Weights of a small GPT-style language model, trained from scratch on English Wikipedia.
Training: a variant of Adam for these matrices, 156M tokens, 4755 steps.
Each number is 500 + 25 x the weight over its row's rms, rounded and kept within 0 to 999. Layers, rows and columns count from 0. Numbers have three digits each. The size before them is the row's rms in percent of the matrix's.

# layer 3 MLP down, 64x256, rms 0.0477, rows 0-63, columns 0-127
095:498454466524523500500513487502505500514498502493491499504500479541525553450537484513518472500510473506499469502499499504422498492505479483566502503478485513500499501519544517533505487530501534498532537483461497500500500491512502501531510469473554529484466506518511495477503515509513484524474470501540506488500500463492481499513471500512532501436499456568545507491524500467557473467481
097:497454478527493499501496513473547498504499500492487478519499520507440496511482547468495482500483481506499559513500498482475522494511477482489431500557491490499498498495488534520473487508499503499517499471479507499500497476502454500445490505463457439482507492493516522535487484492463495501503492500458466527501498468511463500446417499512493497494499504489486454458479497522515553512488
103:500535529553513499499524482533493499527499514501523495500499498465516527474541473526487480497516495518501493529500501553530526527463520515483463501503537500498499501489467539571511473485503542500517473474498473500500500458495504501503498461444489536492474484544512516483463500487507540442509498500529530547499500491542536499555482500511514560512500495525444480557488500477494458490518
095:499504501482492501502465513492511500471500500509524489470500499447486537489480509583502509501501529466500485511500499537504493502483490466521511500463466467501499499558475519501513501507498479499493539503517509500500498491465482500453520503506509509472509491435470530481507439494476530546523514501532494507499500524526532499521465499513554505460497502472487524491502500519477532467499
100:500522456483481500497497478520506502503499484533516496500501459486563521501475454460471471497457555468504450510498500532495511506446482464482515503497518494501500502491485491529512459473503513501471572466466507498501501486492486499473465504532506503493508505459497474465495473452512478458492540500462480520501501474509521500536548500523486515485497462467494460534488500524536462465490
084:496504517493452501499501482485588499496498488435524488516500545488497496536566475505501540499467519497499500473499499550502529447501552488519478499530528499499499500515528511476524519476501481499508447507466532497499498462545509500523524555492464522483523523500497519531512503499518519544497528502500508466503498500449553500491565500501460493510502510515467530518510498436476452488490
090:500537477496565500500521507491478500499501534492493541514499518528504492501484514500505543501505506490500500517500499489504529545506473483478507500490534538499501497498495480469544504541499460498515472532536506503500500485486485501521513480478511508529474495553502517500489503542515489517485480500523490504498501495569485498524497497485528470475499487474476552510483498459508466465555
110:502540478531476501500524482412485500481500502487493501500499485480489514542510446540496498499497462499501512487501502438474455503493480489517499502550482495501499501471491467456494473479500460500493500445477506500500500500501499501555503460534468467483520510490468402487511490459501480540544542499484507493499500502452492500492586501460496474560499515475565481489468503453476494502456
100:499504549547496499501493493495443499515498485515512477495499509530482499500484497480506494497470517483500484527501501547559491526489524525515526500451477488501497499525536509553504478507504517501507453524499506499500499531506512498512487500522541531492525532506542464539518522500544479556525511499522591546500498516500530500521541502489552508513499477510537483571466501473521515562521
117:500485482519503500501516518569442500500499526499519473510500528475570471538411500501517518499495555497500493520502501491544527497442479505476504500476473510501499500499454472535508506500500457500447496505490493499500500484469501500427542527467484512516458496469495482482474504527488475519498485499510497487500500540449481499594571499499501503474500516514493514489496500519513492487483
103:499487502475502502500494478508491502511500528477510527488501516485479532525506552546483479502542554506500446497500499518507466501482502519477499500478540531500500500481501549492518471482497479498480495545501508500499500496521539501543537519519481509463467508556546530515480477473520509500508490501493534435499501541494554498456473497488501519539499498490518538547502499476519528483521
093:501497502537486499501470521475486499514499476544472520488499522490499524483486550477490511499480509506500538535502502437506516554524543497488504503495563522501497501448510473480551529551497521501483541503517498500501500507514491500516480469525520525520480532553494525499478502496540539498476503499494539493499498499406488499477543501526481518491498523453518501464516503457519549495513
117:499482539450494500500453482572469498483500523460514489510498435517421512477520519542473527500451542514500534489500501449536487460493470488462492499542542522499499500512475469473540489446502481501467510439522527501500499495492452500525506536473488465520507506497529508465494498479524478493456523500495465496500499499453529501486508501478461488507500493477490513488488500485459528538483
108:498462540479476500501517510534444500507498512525501464518500486495540488490535549462491490500488486498499552478500501533521495489460495500498525499432468495500499499440490478453526506497498463499501498487503522498499498498511563501432481417488467525499517520479524466524474490484510445502506556500494547444501498478462527500486464499525491481538501507478521499432464500544510499499543
091:498469525482555500498516457494547500495500521519484464499499529504494494508484536467486492499473499511501494492499499478495427500506526501501471500473544525498503498467543507466473488499501505500512453483545518501500500497515516499563527469521522434472469519470452505507575488519507494556494443501544486451500502525498494499473493498493453494504501501443501458426520497526509516558514
100:499468499518515499498495512479503501480499507535496528533499507542468517516530509507513498497515459489502588439497501492466472506534492552537505504592518513499501502462472504462499513487505522501474552521477515500499503533512508500538480463548524463510491539557486521491529528462459491490483519501481504531501502499542507499442541501458515469490498503515489481535514500522503507524518
112:500537516479533499499517486458516500470500505507507509467500472456471447490482448527480465499501493521501528455498499553489500500540504487539507501552510489500500500490528498488509523490501488501535520527516514499500500538523556500427490512466451514481496484499487502491513495576446495496476476499450460486501499501496542501446484501487485501478501489479447533455495499531457511465526
098:499467446517474499500515542517501501527498509451508490526499522506472508509451529531531503498499480497500537497500499450545523547580528453542524501480478483501498501508500492527485475553501515499492469534511484497499500532506515502508516515504520432512492488522523543503518475507482504495516560500526514467499499497470496500525496501490541511470499524531528491443508501536480479489485
107:499476477514496500502514508548486500484501457482488494506500470515523533436467499490490500503445477499499496435499498594524526496522526505507534501458498483500499497529489491537531486504496514500495521516503500501501498493491479500496508502464506544496567440518508519531477501494508498433507500500494527513501499468533438501534520499472556490529499533489512485552509498497521480525503
096:499549535509506499499538513498545500500499558516487564530499493472545487551511482488531527499486488538501461533499499539484525532450510556453545502457484446499500499513518524518486489524501497500554506501513541501501500525531551501519500521505584476521526498484500453512494512535524495516541465500512518473500501457527557500478470500515470495487498520531528495475499500539491470480547
102:497519528487500499500509467519423499479498481500488505521499520494502491499463508475505492498517596506499483460499499546541431530503493509514488502497483516498499501539549461474469534518503482499435473469482470499499500531488497501501495553486555529506495487514526498518490501517525461529525489500546503513500499475486495499593515501465496520586498494470478510550507500469558487490496
098:500524431510505502500444488534559502502499456527501505535500522554492453516537534521479448501508527489500516480498499500513470486528531518513454500471491482502500500509496502442468504498496511498576509476525468498498499460494496501543475501519505472473454496468493541503541515459493478495497511502494491534500500490491502499454519499533524538520500453479478505571505500520451505521468
100:500525532546472499498515528528540499510501494521500473510498514559522523478531507504508499497481406488503447518500501472395529485537487511520530502464474469499500501485524499520574500519505467502495411555492509501502502478490478498466489515489461504525483486503519557522520516496510506501493503498546470516500501539487495499449508500503505503485499483509484509478518500564513483504497
105:497511510475507500500479499498530501478497509474517474498502491516474497501587544506484518498487510475499586515499500452544489483502507499482535501474519495500499501505445486461537461483501527498495508501468506500497501486440476499538491536499486525491488489501509542519511503432570511489498477501535555476501499504504516498484485502536490520464500491435466524493517500489498459406486
097:499517487514503499499499509437482501537500500523498541424500513485523466526446469486491530499508509501501577459501501460489507514497498462509567501502489497501500499550463539482490486526500502499481496437486467502500501504513494500504498529516526472482518475468472462498516521488489540551524473500472467487498501458532493497544471499488500503532499495520431494531495501499467466534527
093:499521476527518500500504511464527501502500539504492564489501492530509475540500515499511541500544515516500513502500501531555515538513496489467531502446509530502500500486522548523498504542498527499538505550513540501499500499503491501500544484471485515504515537455505540510484510494514560517486501501476521509500500518546490499499437500485515507482499490487507542455502500468522446470517
102:498438489520509500499496480521482500523499485466485496467500491458553477455516513515486497500486485473502471508501500494494485496507524520501516502510429466502499498555478475535487505509498459500462511508524494499500500431542557500491499495535536544478432438495456507486471473493508489500491506499501490484500500504439478500476527498536476513408498505502459497510502500562432552473491
093:499466527496485500499498542554474499484500503500502529521498500471518519467415568508479501500510520523499505486500500485562519536503487527469482501473494470500498501515510498536490505519500495501496471534496544499501498485477518501497509495498582429525495545468518498501493535545445502487497514499480488529499498460498532501540474501490437494488498513509452522511505501531461529539531
114:499464464465490502498501511556437500499500490480504452520499522466507501470546539477481494500479468471500438473500499488484439484526511531464520500592517458500499500531450478487505493495500501500519496504519523499500498539521483502519466521538490444495493518533531566462499493454498545442491545500486450441500498522560435500500491499503490533520499487512526481501493501510483494482487
101:500509459552497500500521515539524499525499486524514512521499532492546496519513490505519529498540529517499471495499499532522514508469526482502535501457488467498498501496501531555520506523503503499452469564517491500500499475504504501504531516469538551513503511571538495510502516475473539459504488500450534453500499499527533501462500501496538504465500482532530518465502500517497478560513
090:500538473466526500500513526499503499491501520539520483534500451487510547482536455475500491500499493524500478544501500513502463446467515490531506501495490495500499500468468481465475424514498500499498521482534513501501499518484523500471488503493505476482407502490512511504496493532491500438504497499491501507499500514508456499412486499496524473497498512473564534443507500518505494400474
096:500454502489491500500508525519504499476500504485508467450499449463462571475422501514502571498507374502499491468500501460484521489500519505500502499491443480498499499516471520533527520442504445500484481488494514501500498469475497500487450480507510452478560516449469523510472537543492509542520477500449455493500499480464561500530522501455507493459500459507508495482494500505477523498498
098:500499470476497500502453495476489499517501502445484482483501502527533522532514524490486536500496520497501488473503502427539449492476435566495486499568478483501500500467521489506485494508501526500425514496496504500502500496458462503484521492491528526467477489467491518502459493490474490502480489498518502437499501492540490500536467498513504458515501518521546509476467500495464488545524
108:499530521495465499498483516498468501490498477485487481488499523449463444473525471551482442498507570520501547469500499474511533524441487508474528501508482493499499501522500493488519463448501462499545511487492457499501501544510525501506472449482462529492523460483464457506512502483494502497490482501479517440500500508467498498471591500491477458532499473509515496527490501530494473504483
105:500550496486512500499488497445461500482500502474485447493499432510445441500539514500511543499500478507501544506499499517482538488468491483479493501511486520499500500457491501517505494451503435500531550512485469499500500537497482501490538487469490487516556475506501508474472494538478500496485453500458473556501500464507511500519506499492497472495499502481522534465527500498459502493493
099:500490483507462499500462519456554500469501494496495459502499534497500507529549426484520457499538519483502500510501501504506492475522470544518563502533536494500500500554536480461489557499501514501500537456527507501503501494539470503483502502557498482536497488477469468478489463517500510472518445498499474569499500541505501501445542499506493500486499504487460474587482501439537520553491
097:501519444441525500500506489545475498476500510491470521473499510501525461502545500498495501499472476452501487508501502522568456466481488506506492501546500480500499501507469500488485488489501528501571510501498514500500499554515493499484528494535476508476553514517489508496510523533490467522476512499528493483499500527460456500456491500572410503509499494471465486483480501461488550461461
104:500508460531500500500463500473500501497499551542515513462500531482486532523482479517517521498500404512501540462500499549501543570501495539471499501495518534499499501522511496550472476499504461499516414545519541502499501502521541499507546488514493507510550492488498470494506528529474505485510500501474518436499501500496523498474480500494543555560499501505491475528525500500489519511526
087:498492516503506502500538476505490501507500486491497472479501455526476462512528499471499497500493529476500485489499499502461488478460515483490508500532463520500500499439466493491461437449501485497492466528536495499498499529504494501438485492471546512484496488537429513491497484521482442460489502502421492443502499513510453500498493499526517495480501474484501494507500498446499516422461
093:497500513536449500501498508521461498449498510540492532501499503488517514463455508460491495499490515468499517489499500493472547510538541498511413500502479485500497499479481495514465481513499531500502499527422487499499498516517549500486481497476522494510500524521511482499460522477490561498528510500504517522500497447512503501551504501465510492564501489534478474524524500452533507427480
105:496478509480493500500527490505538498515498511506510510534499515524505530528527527515515507498509540477498478534501501491435565488521522519497518499453501483500497500480515494529494549493501529500509535547457488498500498524544458499455504514475477562516549467518536546524487479475469500424505505501500496579501496499480478500480535501516515508463502535482510525522496500497511523494512
101:499494542528460499498546484500465499489497489515476499550498514525536512453495468525503526497505512532499429539498500469512515500457518541524486501461471492499498502442496480511458586535503519500528532504478504500498501476473501499481513451527587574510538479471503458527504525532488486494506488502533499485500499523535498499507489502526497456470501515488501498507481501501488505501505
086:501541491522550500500498496452490499470500466475494479499498441466506490495541448481479478499506528469500512486501500467442518468522497479440478501527498506500499500511497489470485494478500500500474498506483478502501500552488522500494540476488465502508540508508468490496498516516483490504488531500510507497499500453515466499518492500512477504496499502495572483505507501481463437564449
089:500485509497510499499499546497491497521499525500471465450500527525482492555510492513529458499506531505500459530502504471450477483481506513489519501420487482500499500507512556460466550553500490500473466505472509501500499423557536499501507549464479580534524433552486485516458505500491508489493505497509509517500500508503534500440532500485511559496500506492502470539516502535549478486509
110:500539559460537501499513488496517501520501470522503478507499495489436540486531480508506510501523447536500442523500498544522541511495511478503486500452512524500501499444461506511482530508496520498536455493502472500500499523492529502510505469519456523499510495528566472518580524494489469485489463501494505500498501477525526498557448497517515518494498546467530532511513500510531443528493
100:500430492529540501501447495510524501534501503517525526548501530482503460539462496561476482500553486477502537522501500523552509454525514523498498501507512509500501500469527530524469463510499534500506488486539484500501501469510451501433518510514456458541485491530516536485446509516474491485510500500497483476498502508484521499443528498499489480537500491508485579520529499508489510500494
098:498510515530468501500534511479502501523498485497486503482500480530544499521520439470503479500485511503500489545498501511492474521488479515520481500476471552501499502415543475536504555458499503499538480474495496501498503527510526500502507477558484552444497518506499438519495519521515475561489533503481561479499500509481516498525455502541508516512499538496550504523502500460481513532489
098:498514523508490502500532509510528502520500553506488539535500472515482487513507488507520477503512493486500486504499498521514538499554489511535469499453526509499501498468511498512502480518498515498519425538489519499498497458474553501526452491521489506532506535440489468508520467503513481570495512502508473575502500533539524500523503498527506507508500511453528540499526498477529506514506
097:499559474487481502500491472526513500492500493453473499521500464508536447480521520480490513501497480477500457448501500474481499481499466477501481500537496452502498499497487468513510559510495489498490544476463485499500498508486485501514498501515529537549473484501550497470519513488489492487521491500478395557500499518479495499564601497452524495548498511578506465484489501537512520519519
092:500526545490531500501505479436512500481500497482505506506501478530512485466522451524505500499531454520500524490500499504422473505449505479525462501528512514499500501511522532485515511490501455498466537500469500501500500532498533500543527446425464475527485518486476473477516500497512445526512454501507559510500501496497512498491477500484454474453500493454491519445482499513480473480497
108:498495477495543502501460493454491500489499525529483526476501528516473496469525467503510486501539540501499524490500498445448505463444528526490448499458514544500499498488485484521517531540495514498550468473485506499500497455506550501588500480470518470499528512466495459498539513495483495507511512500529521481501500562524461500544420497503508522508500503545488505536520499491519477503521
096:498472544493445501498477469487510500510498530543486508531500504493464518512538547460506510500533517519499485513498500487535460510498469484529470499490521496498499501492517525498526477498498536499490499507517506500499500477483462500430444468461425525498496551506508508503496470486499471503500544502507445492499499509478502499507458500539484519494501510576456513458503499535547514531474
097:500487491527490500499458548473546501521500467490523494466498554421484464461493487514520545501483563550501516497498499544535576493492513494499554501451548538501501499525504525552502523475499498500463539465516503500499500497531500503488497515467497567490493461457483502494486491503501510449472485501506496463499501494461482500481551499513484520466499502490508484516495500476493541474497
102:501492488476505498499492495472462500520501491421526434452500455494487504499467505454500502498496491525503490508500500511558462522513470500485549501566517533499501500522504481490473462489501510502447542486493481501503501488480453499531502523524553530499439531515497498505508499478474528497499501499532479496500502517527546499611539498500478510547498506559503442534511500487552505478544
102:500493521508543500501528490505491500494500476532526518488498516502491489530434491496490473500481527506500480484499499457462546464584506425487473502523462527500499499548485495478505503523500505501451542471501501500501499453498544501491488561511542510544497499472497487503478511491537460588503543499491486563499499543518518501556459500484498493484498497513488479562506500506518526459510
099:497511449460483501500512518529558501495501485516483500508500537529542508498455506510486504502508418435501459520501499457481484521548546474485449501526481481501501498502530499521520500509496494499542462547481527500500499502519512501480506564512451446493506499501476509495533468482501551487525463500521533537500500507479492500467499497528488506494499507545492510374512499502468525512487
110:499446500526467499500499516438478499514498493505491482510500473567489517513402437508514502498501453511499467536500500465489491528503501489518492501532550521499499501515506516492465563500501507499501476526499506499500501552498499500496480512528469441480479479506532456498468486520514502497491518501482514484500500450473432499493548500478548494522500501513512457523478500487494469557475
092:500486522484526501502511520466506499502500509500492561510499489479520545489414547510508489499526493525499522519501500508494508501559486444535496502503507476501499499548513496521466525471499528500483538490518455501499499517435510499536498538449515525496480480471497536485501509506514516504530509499498532524501499521508491501522484502493563491495500476532406487484483501494520492572489
096:498491468536506501501471470528482500519499466482506516485501509495541465497474501488510476501510508500498495517500499477562499475464459503541537500465474523501498500556472511424449452496498526499473539487552452498499499507479477501553479448521458505475469454483472513492505497498484546443465492500510520536501498493478473501567463500494527482531501552519505468487495500495470523499527
107:499459557483477500499535498520553499531500505521510508496500478557514534458559431440492510500530534506500498514499500500460463465501491507548486501540474517500501500526482488475508541470499528498495526469466515501499500540486442500516513556547508497468507497452454447507521493471491457479509475501549534440499501465517477498460475498470537423484500491451522486522523498504514514462512
088:499527537509513498499515457477445499524499456543525524474501530411522497542534537475508446500473459490500483525499501485507526497501513492433525500493509522500500500540553507478490517477500495501438438507516471500499500465466528500486474471454505522502580509535507546523497492537544527487535478499545497530502500449515449501497469501525486530513502499447512506490503499529466486491484
094:498536514495492500500504519522517499448498494501521509493501509490520523485476504480463495498462468489500546490500500507478462510480474509539510501546550503499499501508483473503520489492504492498548544456523478501499500510491438499534506504558504425505453485524503461458485489522554487522487496501548475521500500519476502500502548499429414479491501463501491476481467498525542494562509
121:499485494437518501502477510485503499486500475461483483485500514514415496503494529518504514500462528509499502511500500520485469495523469497471474500515493482500499500490495477441490494512499485499537499511529497500499499491529431500545463492516491385525513532502488485503564505469526515538489532500460482508500499521532510499395438500489441503475500501506528496453474500509466495559480
095:498544489467484502500491475534508500492499496520505540507500481521485439494476528466497509500516458508498506486500499517473512508492521500430484498504476486499499500462544533504501434515499534499506472507521465499499498510462448501418503498505464549485491532556488544472476468506486531422465488501468433526501498493511487501463472500519538496503501502522502517490491499485480543461486